python train.py --num_hidden_layers=19 --hidden_size=192 --num_attention_heads=6 --num_key_value_heads=1 --head_dim=32 --intermediate_size=768 --vocab_size=512 --hidden_act="swiglu" --norm="rmsnorm" --norm_place="pre" --norm_eps=1e-05 --positions="rope" --rope_theta=10000.0 --rope_fraction=1.0 --qk_norm=true --attn_scale=0.177 --bias="none" --tie_word_embeddings=false --parallel_block=false --init="orth" --init_std_qkv=0.035 --init_std_o=0.0 --init_std_up=0.035 --init_std_down=0.0 --optimizer="soap_variant" --learning_rate=0.0067 --lr_mult_up=1.07 --beta1=0.95 --beta2=0.99 --lr_head=0.00903 --warmup_steps=120 --schedule="wsd" --decay_fraction=1.0 --decay_shape="linear" --final_lr_fraction=0.1 --batch_tokens=131072 --max_seq_len=1024 --doc_mask=false --train_tokens=651600000 --max_steps=4972 --dataset="wikipedia_en"
Each number is 200 + 30 x the weight over its row's rms, rounded and kept within 0 to 999. Layers, rows and columns count from 0. The size before them is the row's rms in percent of the matrix's.

# down: layer 16 MLP down (transposed), 768x192, rms 0.155, rows 539-584, columns 48-95
# gate: layer 16 MLP gate, 768x192, rms 0.163, rows 540-585, columns 48-95
# up: layer 16 MLP up, 768x192, rms 0.175, rows 540-585, columns 48-95
down539,102,194,224,234,203,233,146,208,221,179,192,141,175,208,181,208,219,219,241,209,169,206,189,224,221,212,195,220,147,136,190,224,220,200,270,202,220,187,148,212,173,205,199,155,163,263,147,198,211
gate540,097,185,170,179,226,152,140,211,191,212,193,233,251,175,176,199,185,191,249,168,171,244,153,148,131,201,147,230,187,160,208,200,207,171,217,170,178,212,179,187,251,193,187,204,240,161,167,200,203
up540,097,216,210,218,225,205,211,253,159,174,206,195,199,192,196,244,153,202,206,235,222,217,251,175,179,211,151,188,247,196,213,157,200,182,145,175,177,218,249,220,142,185,196,191,184,231,222,188,264
down540,101,165,216,235,215,176,228,190,186,189,179,280,198,241,250,205,223,213,200,245,181,178,204,234,258,194,282,213,200,156,174,229,257,150,155,202,206,193,231,191,220,139,201,207,198,219,241,265,205
gate541,099,188,245,215,191,188,158,235,228,170,247,209,229,243,239,204,168,203,168,147,239,194,163,215,147,161,160,195,199,164,208,198,189,215,257,222,198,210,218,190,186,175,177,224,176,194,179,180,164
up541,098,156,199,199,210,182,237,180,224,230,166,237,260,198,239,171,214,309,214,224,184,260,164,230,255,213,110,199,218,213,220,193,197,225,253,202,168,187,149,196,194,211,213,130,226,169,161,199,196
down541,101,183,196,263,174,224,166,195,210,206,170,181,217,215,155,251,236,184,230,195,193,158,152,214,229,259,192,235,198,218,194,272,183,231,141,145,173,197,181,151,208,179,151,116,214,211,277,189,209
gate542,098,186,168,215,216,153,185,180,170,212,207,220,224,210,143,190,211,158,231,233,183,236,174,231,187,165,196,199,132,189,240,230,216,214,214,205,221,185,185,204,136,212,139,242,157,144,136,180,192
up542,095,195,207,206,190,196,139,209,236,213,210,239,221,186,203,177,193,150,185,204,191,240,165,218,169,174,162,197,194,228,190,152,204,189,226,162,216,205,174,212,162,213,173,132,213,213,160,221,227
down542,101,238,224,229,197,159,199,182,208,173,206,226,223,213,197,166,232,136,229,165,178,176,193,214,203,205,200,194,200,194,240,196,110,201,192,242,156,211,182,259,154,191,226,253,227,205,183,251,158
gate543,099,193,204,221,253,181,221,198,239,254,151,168,244,252,182,186,192,259,151,158,200,210,161,204,145,195,216,176,157,198,188,213,264,224,228,242,211,244,220,246,234,194,232,218,205,189,228,231,239
up543,099,211,195,176,164,172,181,173,184,182,190,193,235,214,208,210,166,180,266,265,169,142,245,178,215,243,189,183,205,193,189,263,262,201,214,174,205,243,191,227,199,205,203,216,238,238,168,200,222
down543,092,244,186,161,199,203,135,208,188,247,223,219,175,209,162,255,245,197,186,203,170,153,198,220,181,175,188,242,196,164,193,138,202,203,141,225,197,224,202,179,208,180,132,96,192,220,228,165,262
gate544,102,218,173,173,252,178,178,251,158,220,227,191,231,163,180,190,203,202,190,215,182,200,231,203,142,231,215,200,236,226,224,221,212,197,212,185,197,216,236,144,208,224,194,199,153,213,210,198,184
up544,100,232,188,146,132,237,241,260,202,176,191,197,226,233,175,209,216,213,187,183,179,172,178,147,262,141,216,167,198,297,218,165,222,219,185,187,157,207,167,230,212,170,242,216,188,161,209,214,203
down544,097,232,194,248,190,154,167,143,165,219,250,190,153,214,169,164,215,219,179,219,207,155,192,219,184,203,217,165,201,144,161,187,228,183,204,163,209,203,195,236,147,210,172,211,157,211,156,191,200
gate545,102,234,221,195,200,210,219,172,232,194,164,250,168,216,177,231,190,209,185,152,220,164,143,184,200,239,169,195,170,208,222,232,215,163,208,175,155,179,152,174,190,202,181,183,261,239,177,204,182
up545,097,200,220,179,237,265,255,194,209,179,208,185,177,192,230,164,214,206,243,192,186,203,229,183,220,245,228,203,244,193,165,236,253,175,187,212,150,200,205,179,203,209,209,186,157,216,210,151,185
down545,103,170,202,260,231,183,147,212,178,229,180,289,246,187,195,182,219,177,251,203,174,205,170,196,241,201,188,235,153,191,217,179,191,224,196,182,234,228,175,166,193,202,210,254,166,197,193,190,204
gate546,097,187,240,222,202,196,163,194,147,165,195,216,217,233,198,158,208,203,196,197,187,180,201,183,214,200,255,172,176,206,263,228,202,181,229,166,171,194,186,161,182,228,164,179,230,169,186,257,220
up546,103,194,211,144,228,241,214,230,231,151,194,178,225,193,222,187,223,212,179,206,199,199,223,121,200,179,161,217,176,222,202,218,239,170,198,194,228,159,173,220,221,209,234,214,242,172,206,224,201
down546,098,197,230,160,203,185,169,181,225,190,137,193,177,175,248,157,275,201,217,183,148,182,243,222,214,193,207,281,216,158,202,197,230,203,197,188,184,232,197,158,228,191,229,274,173,201,177,199,207
gate547,103,218,210,229,238,263,205,139,200,136,166,196,200,175,237,239,209,170,221,219,205,162,254,148,189,207,183,172,213,173,157,201,192,143,219,189,230,204,234,194,225,204,219,290,175,229,158,183,165
up547,102,197,218,200,206,164,202,188,190,239,216,187,215,222,190,209,128,204,213,152,236,180,196,161,215,216,220,192,177,301,220,204,212,177,243,165,210,205,223,180,214,208,157,180,171,201,254,187,195
down547,101,197,239,205,151,202,173,267,192,235,193,182,221,204,211,212,207,201,172,254,254,211,215,190,152,139,194,191,149,204,189,184,237,116,234,181,199,189,234,201,200,222,231,199,205,171,174,252,199
gate548,101,202,220,145,247,214,218,220,229,163,245,263,208,183,172,215,142,179,259,194,256,145,206,171,201,231,214,210,196,207,250,248,218,195,206,168,166,246,189,168,231,169,209,209,211,166,201,228,210
up548,097,185,220,144,230,220,218,224,263,159,177,215,214,230,210,195,199,163,202,204,172,215,198,174,183,162,186,200,257,178,164,214,164,206,249,205,246,209,198,226,219,247,219,193,184,205,225,237,201
down548,098,268,237,219,232,244,219,141,197,202,209,137,211,210,264,211,258,176,154,155,134,179,136,206,174,209,189,214,233,179,234,187,231,177,180,212,195,205,188,178,168,217,172,135,212,197,234,231,170
gate549,103,160,223,231,178,139,223,174,179,145,211,248,176,158,214,157,192,196,166,179,205,215,222,184,170,201,241,229,186,210,206,226,173,205,226,165,178,213,256,192,199,135,181,224,241,203,229,135,241
up549,095,241,174,216,204,204,212,216,234,185,183,192,158,186,210,227,158,210,209,255,221,184,180,152,184,221,239,113,184,205,184,161,152,213,212,168,248,205,227,177,183,196,241,231,206,191,199,158,186
down549,099,160,149,145,229,227,220,197,219,181,221,209,199,179,164,224,186,235,216,162,202,174,173,208,211,197,212,208,188,237,169,216,146,182,223,281,182,206,159,201,215,223,208,194,175,193,220,209,167
gate550,098,209,237,220,190,130,203,175,244,198,173,242,182,187,235,218,162,179,221,150,148,229,196,180,230,198,243,201,163,239,212,208,205,194,201,244,181,205,208,202,186,174,217,207,197,204,237,220,203
up550,104,199,258,196,214,173,184,177,214,239,187,273,236,164,200,222,220,173,170,221,191,168,207,183,259,153,222,225,204,275,155,194,215,169,213,221,223,203,219,170,183,169,197,202,183,193,183,202,183
down550,100,193,222,160,178,133,167,223,188,241,173,186,203,224,211,163,157,224,192,213,186,168,220,203,227,178,179,174,207,198,221,185,239,197,155,181,189,193,210,183,220,177,205,244,198,193,205,242,235
gate551,101,214,224,184,235,170,189,181,192,137,214,212,236,154,204,166,212,184,253,199,205,181,192,233,209,161,210,192,204,202,242,201,182,193,224,164,144,231,202,200,186,226,205,202,152,175,205,187,195
up551,100,200,211,238,208,188,194,273,199,172,118,168,233,190,231,190,207,108,216,193,198,172,197,206,256,208,208,250,166,167,189,152,172,205,208,242,240,200,175,177,263,198,200,186,207,196,197,199,175
down551,099,187,164,208,183,159,183,203,175,180,157,162,192,228,168,180,209,190,208,140,192,238,104,246,185,185,234,215,194,243,177,177,172,205,258,187,174,224,204,287,204,176,155,176,181,211,215,161,192
gate552,098,174,151,283,224,219,218,214,261,203,167,193,213,166,215,251,194,158,237,234,253,188,203,200,223,229,138,172,243,195,196,178,214,174,208,244,166,188,211,220,194,192,244,141,208,198,230,164,183
up552,103,212,245,120,166,200,195,192,210,240,191,224,189,234,185,178,225,271,167,138,180,230,226,228,223,181,183,215,173,210,145,204,252,185,191,213,238,221,219,240,205,238,226,230,209,214,216,175,180
down552,096,165,174,253,245,216,204,190,222,180,178,223,198,124,162,262,253,159,168,198,208,203,216,214,181,200,164,247,159,183,214,151,209,192,222,229,209,191,190,144,221,201,223,269,211,185,214,206,184
gate553,101,177,132,161,195,232,211,214,191,180,156,155,196,192,169,252,178,188,288,164,150,194,149,186,224,179,219,178,237,175,156,212,240,178,173,182,227,221,205,256,229,167,207,218,268,217,267,186,189
up553,096,227,175,199,197,179,113,193,199,179,247,213,250,174,192,258,222,188,202,210,201,230,242,232,150,233,183,195,197,229,241,170,210,188,179,222,210,216,226,156,179,233,171,197,211,241,222,180,180
down553,099,215,199,165,176,238,216,214,147,179,169,227,228,202,234,206,239,215,158,204,134,137,158,191,191,210,240,150,242,186,198,161,215,194,207,164,173,199,198,212,222,188,198,151,163,209,185,251,196
gate554,101,200,171,239,160,223,208,178,176,192,243,192,199,195,227,256,214,149,188,195,211,202,171,189,231,142,254,169,218,206,177,179,161,226,223,267,201,175,246,188,147,176,206,239,181,238,227,204,188
up554,104,234,242,223,213,223,196,216,180,167,215,229,164,184,185,175,207,187,215,211,176,218,139,170,205,210,177,186,243,188,196,216,191,198,160,222,186,203,148,212,192,200,215,126,204,174,224,129,197
down554,098,182,237,218,190,198,261,192,226,212,229,196,204,206,193,212,161,219,224,210,166,179,199,210,175,184,218,241,186,203,193,219,227,172,217,231,210,216,264,178,216,192,199,278,202,219,184,249,194
gate555,096,179,202,200,153,231,220,144,211,166,209,158,241,192,195,203,143,189,191,173,174,232,184,237,196,159,182,244,196,200,237,224,206,167,197,189,128,212,245,221,200,163,190,205,157,229,197,206,171
up555,098,145,245,129,193,198,250,217,161,188,222,201,200,206,190,156,211,169,232,230,182,251,193,238,199,230,208,198,202,185,223,211,187,179,214,203,197,207,179,230,219,167,256,187,201,159,195,219,253
down555,088,237,225,170,164,223,212,164,233,190,173,196,227,184,195,223,181,207,147,153,212,180,189,171,189,181,196,221,196,241,195,181,184,189,255,154,213,174,183,179,210,209,212,302,170,189,239,155,251
gate556,098,244,202,242,159,179,202,286,174,213,186,222,198,213,241,198,201,217,198,216,218,184,205,162,191,228,195,215,229,172,209,233,224,199,180,182,268,214,205,228,215,163,186,200,250,194,225,178,208
up556,097,174,241,141,198,166,115,159,192,165,226,227,172,194,200,189,234,192,176,163,201,220,217,198,175,202,165,234,233,194,184,213,181,193,224,235,175,202,209,233,175,169,214,195,136,182,148,232,217
down556,101,179,186,242,219,234,246,204,239,221,184,185,206,197,234,203,174,199,203,227,223,195,205,170,184,201,169,161,144,175,205,190,168,207,211,217,190,182,179,221,200,175,168,290,204,196,213,230,205
gate557,104,177,167,186,198,182,246,151,219,265,224,212,189,142,255,188,232,199,150,210,199,215,174,180,196,155,189,208,260,241,196,195,248,183,235,181,168,214,219,209,241,174,180,153,231,219,243,199,190
up557,102,144,215,219,215,197,195,207,206,195,209,236,227,231,189,225,185,159,195,197,192,235,212,202,182,243,197,200,167,228,225,188,176,199,216,225,167,265,237,175,239,229,262,215,191,165,219,207,195
down557,104,184,174,208,165,210,211,157,207,224,160,200,216,201,161,169,197,196,199,180,265,201,197,199,217,216,182,178,239,201,200,162,178,168,236,156,257,214,174,104,132,148,184,174,218,160,247,203,204
gate558,098,204,208,203,158,183,176,206,175,204,206,221,179,226,128,179,205,172,211,121,165,215,217,253,221,215,207,158,217,200,272,135,182,248,238,194,195,179,214,184,197,207,171,201,182,178,216,143,218
up558,103,245,185,198,192,208,198,212,196,224,268,204,171,214,212,205,224,200,219,232,206,159,179,204,237,219,192,160,207,197,171,205,171,214,234,169,124,252,183,178,176,225,213,177,199,195,235,186,172
down558,102,175,238,196,226,186,260,159,188,303,147,241,218,190,199,169,217,211,166,234,211,201,221,199,217,228,254,173,157,193,156,188,261,171,213,204,203,235,161,210,245,223,241,227,161,201,255,152,162
gate559,100,217,185,150,231,187,171,183,141,246,247,199,198,183,166,165,229,210,242,178,137,265,229,177,212,252,188,147,237,211,143,203,167,176,196,187,170,185,235,227,174,190,193,193,206,195,240,195,210
up559,101,240,180,205,163,171,192,172,165,194,172,162,173,193,203,225,204,225,197,215,158,127,254,149,205,229,146,177,207,241,213,176,178,219,233,212,199,207,176,233,173,221,214,187,184,226,165,226,195
down559,105,193,187,170,186,307,208,122,199,197,209,239,161,265,205,126,216,205,245,178,182,234,212,182,206,228,171,215,214,191,215,244,186,246,252,196,141,239,178,180,198,200,169,210,201,217,196,212,203
gate560,097,180,213,185,166,179,177,232,179,173,235,157,219,220,161,242,194,218,180,141,171,187,167,217,220,206,176,130,202,285,233,217,174,253,156,161,165,222,223,212,186,161,180,203,191,170,186,248,209
up560,102,171,146,204,166,218,163,166,190,197,232,209,180,226,177,183,140,231,218,181,211,170,266,185,289,231,187,221,221,225,156,139,239,203,190,222,204,253,206,181,213,284,200,183,194,177,207,124,185
down560,102,168,212,168,233,178,196,180,209,213,205,231,200,263,164,170,214,191,171,137,219,221,201,247,180,177,212,209,179,237,241,181,203,196,242,199,215,175,195,227,210,247,209,186,199,204,187,197,157
gate561,100,167,206,232,220,216,232,187,205,201,211,194,157,170,176,204,219,218,190,197,200,140,147,201,190,206,215,189,204,217,180,194,242,236,207,208,232,160,212,160,201,203,205,129,186,181,216,192,224
up561,097,245,228,201,208,192,229,199,162,184,180,222,185,229,199,259,224,215,200,229,166,185,193,221,247,171,198,225,205,158,174,246,237,227,229,167,216,189,238,170,201,144,180,173,201,219,175,156,219
down561,100,219,211,204,170,171,243,228,131,185,175,218,174,219,200,217,208,211,255,175,206,178,193,190,215,210,134,151,214,200,250,156,197,209,191,213,228,230,211,190,189,190,206,135,176,212,166,192,176
gate562,099,249,222,195,178,181,207,217,202,225,202,203,181,214,215,166,199,184,178,224,181,132,188,250,229,178,183,175,235,175,180,227,188,226,164,273,196,197,219,203,213,193,169,176,191,199,178,105,205
up562,099,229,199,208,232,195,215,206,229,259,243,164,184,289,219,191,210,189,247,180,232,200,193,158,199,201,226,214,132,186,268,226,188,166,259,222,221,185,170,233,207,179,217,215,160,192,238,179,214
down562,100,163,228,126,170,204,180,194,247,208,188,244,188,148,206,183,226,177,201,182,188,194,194,201,211,206,172,209,229,188,212,245,172,192,202,178,176,240,186,215,170,162,209,220,217,172,213,234,146
gate563,103,146,191,238,201,171,230,194,216,241,157,194,172,224,147,137,219,205,198,177,191,212,243,185,169,190,141,155,206,264,232,172,177,184,252,202,183,158,191,173,204,185,198,208,188,161,167,194,193
up563,100,196,146,215,189,168,193,193,189,162,151,226,232,216,200,176,202,158,199,192,194,215,128,210,229,181,217,225,177,128,119,196,204,216,163,138,184,246,235,167,243,162,166,234,232,199,203,187,187
down563,090,207,174,191,138,172,166,163,184,185,188,221,246,176,177,223,224,166,239,219,247,139,221,179,178,240,194,213,186,206,210,183,203,206,224,179,193,140,216,166,257,163,213,230,232,161,146,218,161
gate564,105,192,195,251,220,185,207,200,260,163,225,221,225,175,201,205,203,229,219,167,188,168,195,256,217,234,181,243,241,213,192,171,200,232,231,260,194,233,153,198,167,180,221,201,173,215,161,211,222
up564,103,191,201,218,236,175,169,190,214,168,249,186,182,176,187,226,175,230,176,100,179,209,208,204,209,143,193,203,217,225,183,213,200,234,184,265,212,164,190,195,154,176,250,195,245,201,235,232,231
down564,104,181,163,160,164,204,208,214,263,215,254,158,207,238,219,171,214,249,202,238,158,171,139,234,157,168,188,179,209,190,196,223,188,257,217,189,173,176,213,180,195,147,203,228,165,179,204,184,185
gate565,108,211,182,226,189,265,216,152,213,163,190,173,211,235,200,156,205,219,149,216,177,267,205,144,238,203,233,135,191,206,177,212,241,196,190,227,213,249,237,245,145,201,194,235,174,211,160,193,196
up565,101,186,228,193,248,214,140,240,237,194,200,194,176,226,227,188,216,226,216,156,225,225,202,267,203,184,256,207,205,225,216,190,178,189,178,175,227,164,219,141,247,219,207,221,229,189,205,177,228
down565,085,184,226,249,213,216,169,227,231,207,266,170,151,188,212,209,205,190,189,144,173,216,232,153,181,145,206,180,243,225,225,164,179,188,196,187,175,157,176,172,237,127,235,212,186,192,193,188,188
gate566,104,203,214,187,206,190,230,200,145,195,231,230,181,202,232,179,176,182,193,184,205,206,236,230,215,223,194,221,245,228,179,255,137,113,146,232,163,172,196,207,243,146,173,282,208,130,242,194,186
up566,100,225,208,235,217,237,201,165,194,163,169,148,178,216,216,173,235,205,187,160,231,180,161,157,195,204,222,221,124,190,244,179,128,163,185,196,183,196,217,173,207,199,198,277,155,172,164,229,158
down566,104,194,177,201,167,210,222,166,285,198,234,193,195,189,230,183,223,208,219,165,221,199,198,186,202,196,202,212,201,180,178,172,222,229,198,165,181,239,172,213,257,192,185,151,194,228,218,203,186
gate567,098,180,201,202,248,199,219,194,183,224,231,200,168,212,271,184,215,229,194,227,187,211,186,158,209,204,188,158,165,183,157,183,151,224,188,209,168,243,208,214,168,217,220,165,189,206,191,200,233
up567,095,182,145,205,156,168,255,224,193,171,198,232,177,214,201,238,175,202,237,166,249,173,184,199,175,222,175,234,225,199,204,231,246,231,240,169,216,216,255,176,205,196,203,177,216,196,204,218,202
down567,092,226,203,214,220,183,202,228,225,190,183,233,203,142,231,172,202,202,189,235,165,198,182,183,200,197,209,163,202,233,273,227,202,222,247,215,175,192,241,184,177,236,191,212,216,199,189,218,201
gate568,105,195,247,127,162,178,197,220,237,213,186,214,209,149,169,201,237,211,162,206,218,178,212,187,202,142,189,199,249,186,200,201,179,185,205,204,230,210,189,230,180,227,122,164,209,196,232,177,176
up568,107,200,214,195,250,144,213,244,177,192,216,175,199,222,183,149,158,174,225,151,184,195,168,256,225,243,194,207,198,218,253,214,181,223,154,209,249,209,208,201,228,165,179,196,212,204,209,217,176
down568,096,180,171,208,161,222,187,227,201,233,188,204,202,215,154,185,214,174,225,173,206,212,160,106,186,165,158,217,201,198,189,169,250,201,214,193,224,150,176,213,224,177,206,300,218,211,203,208,214
gate569,097,206,163,212,253,212,207,186,196,177,171,146,256,194,226,179,217,195,191,199,179,235,143,192,240,203,184,193,214,218,215,138,205,217,206,219,159,187,261,205,184,260,234,279,231,182,175,216,179
up569,108,180,173,123,181,195,216,201,193,188,200,187,212,287,224,215,199,186,166,192,218,231,219,228,159,189,203,241,191,191,147,209,197,233,177,201,152,216,211,223,233,195,212,190,213,209,154,214,173
down569,106,213,193,180,202,190,189,138,204,188,196,203,208,209,196,157,181,195,176,210,204,165,209,189,202,217,192,222,206,235,123,217,205,247,246,228,160,285,247,182,190,148,210,236,147,209,185,189,182
gate570,101,221,197,175,257,208,221,227,196,228,193,217,195,185,168,238,195,185,175,220,177,211,246,212,156,167,187,246,213,164,215,230,235,193,159,156,174,226,192,185,232,226,150,172,234,180,186,230,163
up570,100,154,223,174,186,183,161,172,216,187,206,122,161,199,259,176,207,205,241,232,203,213,213,199,225,225,209,244,229,224,205,169,179,192,191,255,196,180,175,239,243,178,179,140,212,250,200,248,239
down570,101,205,208,211,196,223,252,225,212,225,193,280,200,146,147,229,229,234,202,255,246,209,223,209,270,188,220,159,205,198,161,203,224,241,221,201,238,188,214,178,249,277,233,166,197,160,236,207,175
gate571,105,285,205,210,219,244,214,163,192,120,243,183,221,200,202,185,212,212,241,219,192,190,199,189,210,197,203,229,181,196,226,207,203,175,179,147,151,208,191,213,211,183,189,281,257,164,231,166,187
up571,105,163,189,222,195,250,165,207,224,238,217,209,213,195,151,188,256,225,166,141,174,233,228,158,205,232,207,230,178,243,168,193,196,192,261,130,235,199,167,177,223,189,215,212,204,238,278,246,222
down571,105,216,186,200,166,200,193,213,277,198,153,198,150,204,186,160,174,124,199,166,206,212,173,222,208,129,204,224,214,210,248,220,209,181,173,231,204,170,232,192,211,205,211,117,199,240,183,170,190
gate572,100,166,195,238,154,195,162,160,197,138,236,181,225,227,217,239,217,189,179,210,180,216,204,193,205,213,248,204,210,189,164,261,227,191,224,174,210,209,254,226,214,269,164,237,231,193,217,219,209
up572,104,173,138,224,179,190,156,263,227,120,191,165,220,197,151,183,153,205,240,194,265,248,234,216,218,196,198,170,220,218,219,143,162,158,148,185,190,126,217,170,237,199,235,204,231,191,213,241,228
down572,102,155,242,195,216,171,211,201,274,205,216,191,230,169,186,246,198,177,121,256,188,209,231,207,236,215,216,131,227,203,210,188,157,208,153,205,173,190,121,240,220,177,202,223,156,194,166,232,269
gate573,101,188,227,183,167,197,217,178,170,253,148,233,252,182,233,201,224,128,141,213,203,215,191,177,189,141,155,171,234,156,211,184,259,205,147,157,165,211,229,194,206,221,159,196,234,169,218,151,199
up573,103,253,152,168,225,201,206,175,281,173,192,186,203,143,236,153,197,189,216,227,238,221,196,165,271,217,167,180,202,228,159,149,186,182,180,210,209,157,232,195,224,158,229,229,213,147,204,205,186
down573,097,167,263,279,168,266,204,180,194,224,188,187,175,193,214,218,181,202,184,160,187,199,253,198,176,201,213,190,219,227,200,202,207,163,222,199,213,247,140,179,234,189,188,205,193,211,186,247,218
gate574,104,163,224,193,210,246,154,195,246,185,196,238,136,146,194,211,245,178,235,210,159,200,145,177,178,244,189,234,193,207,185,191,192,218,155,233,155,147,228,231,220,189,203,222,184,207,199,158,160
up574,102,204,182,166,230,203,170,242,248,244,252,198,168,166,230,170,184,198,149,166,192,191,176,180,196,240,209,176,187,216,191,235,205,197,209,235,245,206,226,134,203,191,223,194,229,192,136,196,153
down574,087,267,220,227,190,169,174,146,178,190,165,234,209,174,212,211,213,217,199,189,201,189,202,199,148,211,199,211,215,213,201,238,216,215,202,224,221,211,248,207,194,206,228,116,208,249,238,217,214
gate575,100,238,243,220,150,188,212,211,201,275,241,205,180,193,176,150,197,177,181,206,252,232,137,203,213,174,221,181,184,161,241,235,175,216,204,201,164,222,218,187,220,214,179,231,234,187,222,236,217
up575,096,223,225,236,240,238,209,178,142,212,222,167,234,192,245,218,213,185,183,210,217,208,211,181,223,185,215,181,275,213,195,245,201,217,182,237,185,202,206,186,194,217,183,219,223,176,221,212,141
down575,103,241,182,254,216,179,179,182,211,276,221,207,149,228,208,201,163,204,224,239,176,216,219,153,213,173,216,204,178,199,201,183,199,224,242,151,237,162,181,241,199,241,249,244,184,218,187,194,214
gate576,103,165,227,231,158,224,190,245,164,167,190,220,191,183,171,145,205,177,223,213,194,178,180,169,205,191,183,171,242,189,213,211,188,204,214,159,209,230,205,127,213,215,244,194,194,210,251,163,216
up576,103,189,171,236,259,203,182,224,157,192,191,213,200,243,218,218,184,183,171,206,163,238,227,228,196,206,235,161,232,147,185,156,173,213,175,213,86,210,105,219,221,215,217,249,186,183,182,182,280
down576,098,130,212,251,222,231,230,178,215,203,241,185,216,242,203,196,177,220,175,235,162,222,232,192,200,174,231,223,193,219,134,213,199,180,203,226,232,199,234,204,167,173,223,342,191,195,169,216,234
gate577,095,183,189,197,187,191,186,205,240,211,194,237,206,212,179,148,200,181,175,157,192,202,199,190,176,197,201,160,204,161,228,142,197,187,132,173,246,173,181,249,207,217,249,274,237,178,200,165,206
up577,096,205,132,212,242,200,214,209,255,173,202,192,181,226,187,160,243,207,133,202,211,225,168,177,183,233,258,215,203,165,162,169,156,219,181,212,195,203,164,217,194,198,205,283,186,136,188,142,220
down577,098,202,247,194,169,218,172,184,203,197,224,165,136,156,168,199,224,209,188,261,151,209,233,187,228,258,174,176,208,173,199,183,181,171,179,193,195,166,123,201,236,200,213,285,196,241,191,174,207
gate578,095,187,172,176,212,202,184,181,178,228,178,162,197,229,206,170,171,160,243,132,212,226,237,202,238,231,247,205,156,223,146,183,228,170,163,186,173,219,208,193,196,171,155,195,201,219,242,203,224
up578,106,216,215,191,186,203,161,140,179,155,205,177,179,237,208,217,199,242,167,200,170,166,251,177,131,188,239,212,211,193,199,262,231,175,165,194,177,179,185,196,194,227,223,181,221,155,183,159,203
down578,102,204,124,166,196,226,214,206,186,166,165,239,190,179,229,210,184,214,174,203,247,202,214,200,173,216,241,211,225,175,174,198,203,184,249,161,189,180,185,192,182,234,200,189,239,294,209,170,182
gate579,101,239,236,215,205,190,205,248,242,165,235,239,218,186,240,235,163,247,231,216,168,164,177,274,246,185,173,148,228,196,218,170,202,226,210,177,210,196,181,170,171,169,241,177,230,241,206,174,164
up579,099,162,212,261,231,209,160,145,201,238,160,137,199,198,167,185,211,157,142,245,189,188,220,196,211,185,178,194,196,235,196,216,230,133,170,154,163,234,197,204,196,218,172,203,199,216,170,177,233
down579,098,213,199,150,178,246,196,195,196,211,211,183,181,194,210,159,202,228,218,226,229,222,188,248,165,220,233,173,208,232,201,224,197,219,248,210,255,221,170,239,212,202,176,109,234,183,216,222,173
gate580,100,178,194,166,213,210,198,210,190,225,202,287,172,159,209,206,169,190,208,236,146,154,173,178,196,225,168,213,224,219,259,180,186,184,168,200,200,213,177,229,206,218,168,187,213,216,218,175,188
up580,097,232,170,192,211,194,200,242,276,218,222,209,226,191,226,212,202,196,182,180,191,200,95,192,237,194,272,179,171,229,174,214,177,245,233,248,116,164,263,208,216,207,180,208,203,210,216,216,193
down580,107,211,186,223,201,209,197,225,184,188,204,198,292,215,235,209,175,166,191,141,205,218,202,246,187,173,173,207,193,194,222,182,220,199,181,220,209,204,179,229,216,183,229,211,195,188,235,201,149
gate581,100,175,190,218,226,192,243,224,192,234,202,226,192,207,209,236,215,206,227,159,170,184,224,207,139,241,135,202,202,144,221,255,222,186,180,166,192,175,233,194,213,187,185,208,199,159,250,136,122
up581,103,220,193,231,227,211,148,185,207,217,161,177,195,220,154,234,206,141,264,249,193,244,185,170,215,143,188,223,178,228,219,219,236,150,246,238,247,182,172,177,208,179,216,194,189,239,213,239,221
down581,103,239,211,225,220,198,190,195,246,203,212,208,203,149,190,207,190,188,193,149,222,204,217,215,228,183,211,194,231,144,207,197,186,158,269,180,186,198,197,161,230,222,190,209,211,164,185,193,173
gate582,101,232,139,255,217,166,202,199,249,163,195,193,191,207,214,208,157,234,174,140,185,180,240,153,215,165,219,225,202,185,235,214,182,207,225,141,208,231,248,246,207,221,229,174,202,259,229,208,233
up582,100,188,232,234,222,231,166,209,204,176,251,170,225,209,253,174,174,217,189,199,215,182,226,195,192,181,197,174,153,196,242,183,250,201,156,189,159,228,207,220,205,206,234,192,237,192,240,171,213
down582,090,218,148,207,216,184,238,169,205,226,164,192,161,160,244,217,215,175,203,201,150,213,239,219,193,165,234,184,193,263,243,241,196,189,192,161,215,103,179,214,171,195,198,137,199,245,213,175,207
gate583,102,204,246,168,154,151,184,216,249,219,196,216,256,148,241,212,162,150,193,205,240,152,170,165,198,175,177,203,233,269,209,195,185,189,190,191,248,176,170,152,191,170,177,214,228,183,188,204,226
up583,097,172,164,190,162,211,197,169,200,135,207,189,252,227,201,144,133,246,182,204,283,173,177,181,207,198,231,254,221,152,203,240,181,194,234,193,181,160,208,187,187,195,186,255,185,216,208,227,188
down583,095,168,134,170,214,194,199,214,194,233,206,195,172,219,182,199,267,225,175,170,228,205,250,183,162,221,182,164,219,212,200,172,247,211,180,177,214,225,209,196,156,204,207,144,217,217,216,194,174
gate584,094,195,209,160,194,221,198,190,220,219,197,205,217,190,203,225,228,223,166,191,202,211,194,174,192,174,226,226,220,162,191,237,201,167,197,196,192,198,188,162,219,158,177,193,192,214,198,199,232
up584,092,191,226,237,143,262,218,210,216,208,248,184,181,200,189,204,148,211,182,250,177,192,185,161,198,215,160,205,200,172,233,207,192,193,239,196,172,227,183,257,239,164,244,143,211,210,208,241,177
down584,094,186,197,246,182,174,223,164,194,197,188,175,192,216,181,129,232,217,193,131,204,187,251,197,223,214,200,186,187,223,155,200,223,223,189,182,209,139,205,208,160,263,187,315,237,227,177,184,247
gate585,103,145,189,191,217,151,228,171,200,195,189,192,221,239,206,159,168,175,196,137,221,206,181,171,188,185,179,198,205,200,203,229,208,177,193,153,198,169,218,223,139,145,219,245,212,162,154,152,203
up585,099,217,235,195,201,172,215,188,282,204,134,208,232,200,213,198,175,202,165,254,180,216,232,179,169,228,287,186,228,198,209,201,224,208,189,187,238,160,192,200,155,237,174,188,174,170,228,201,176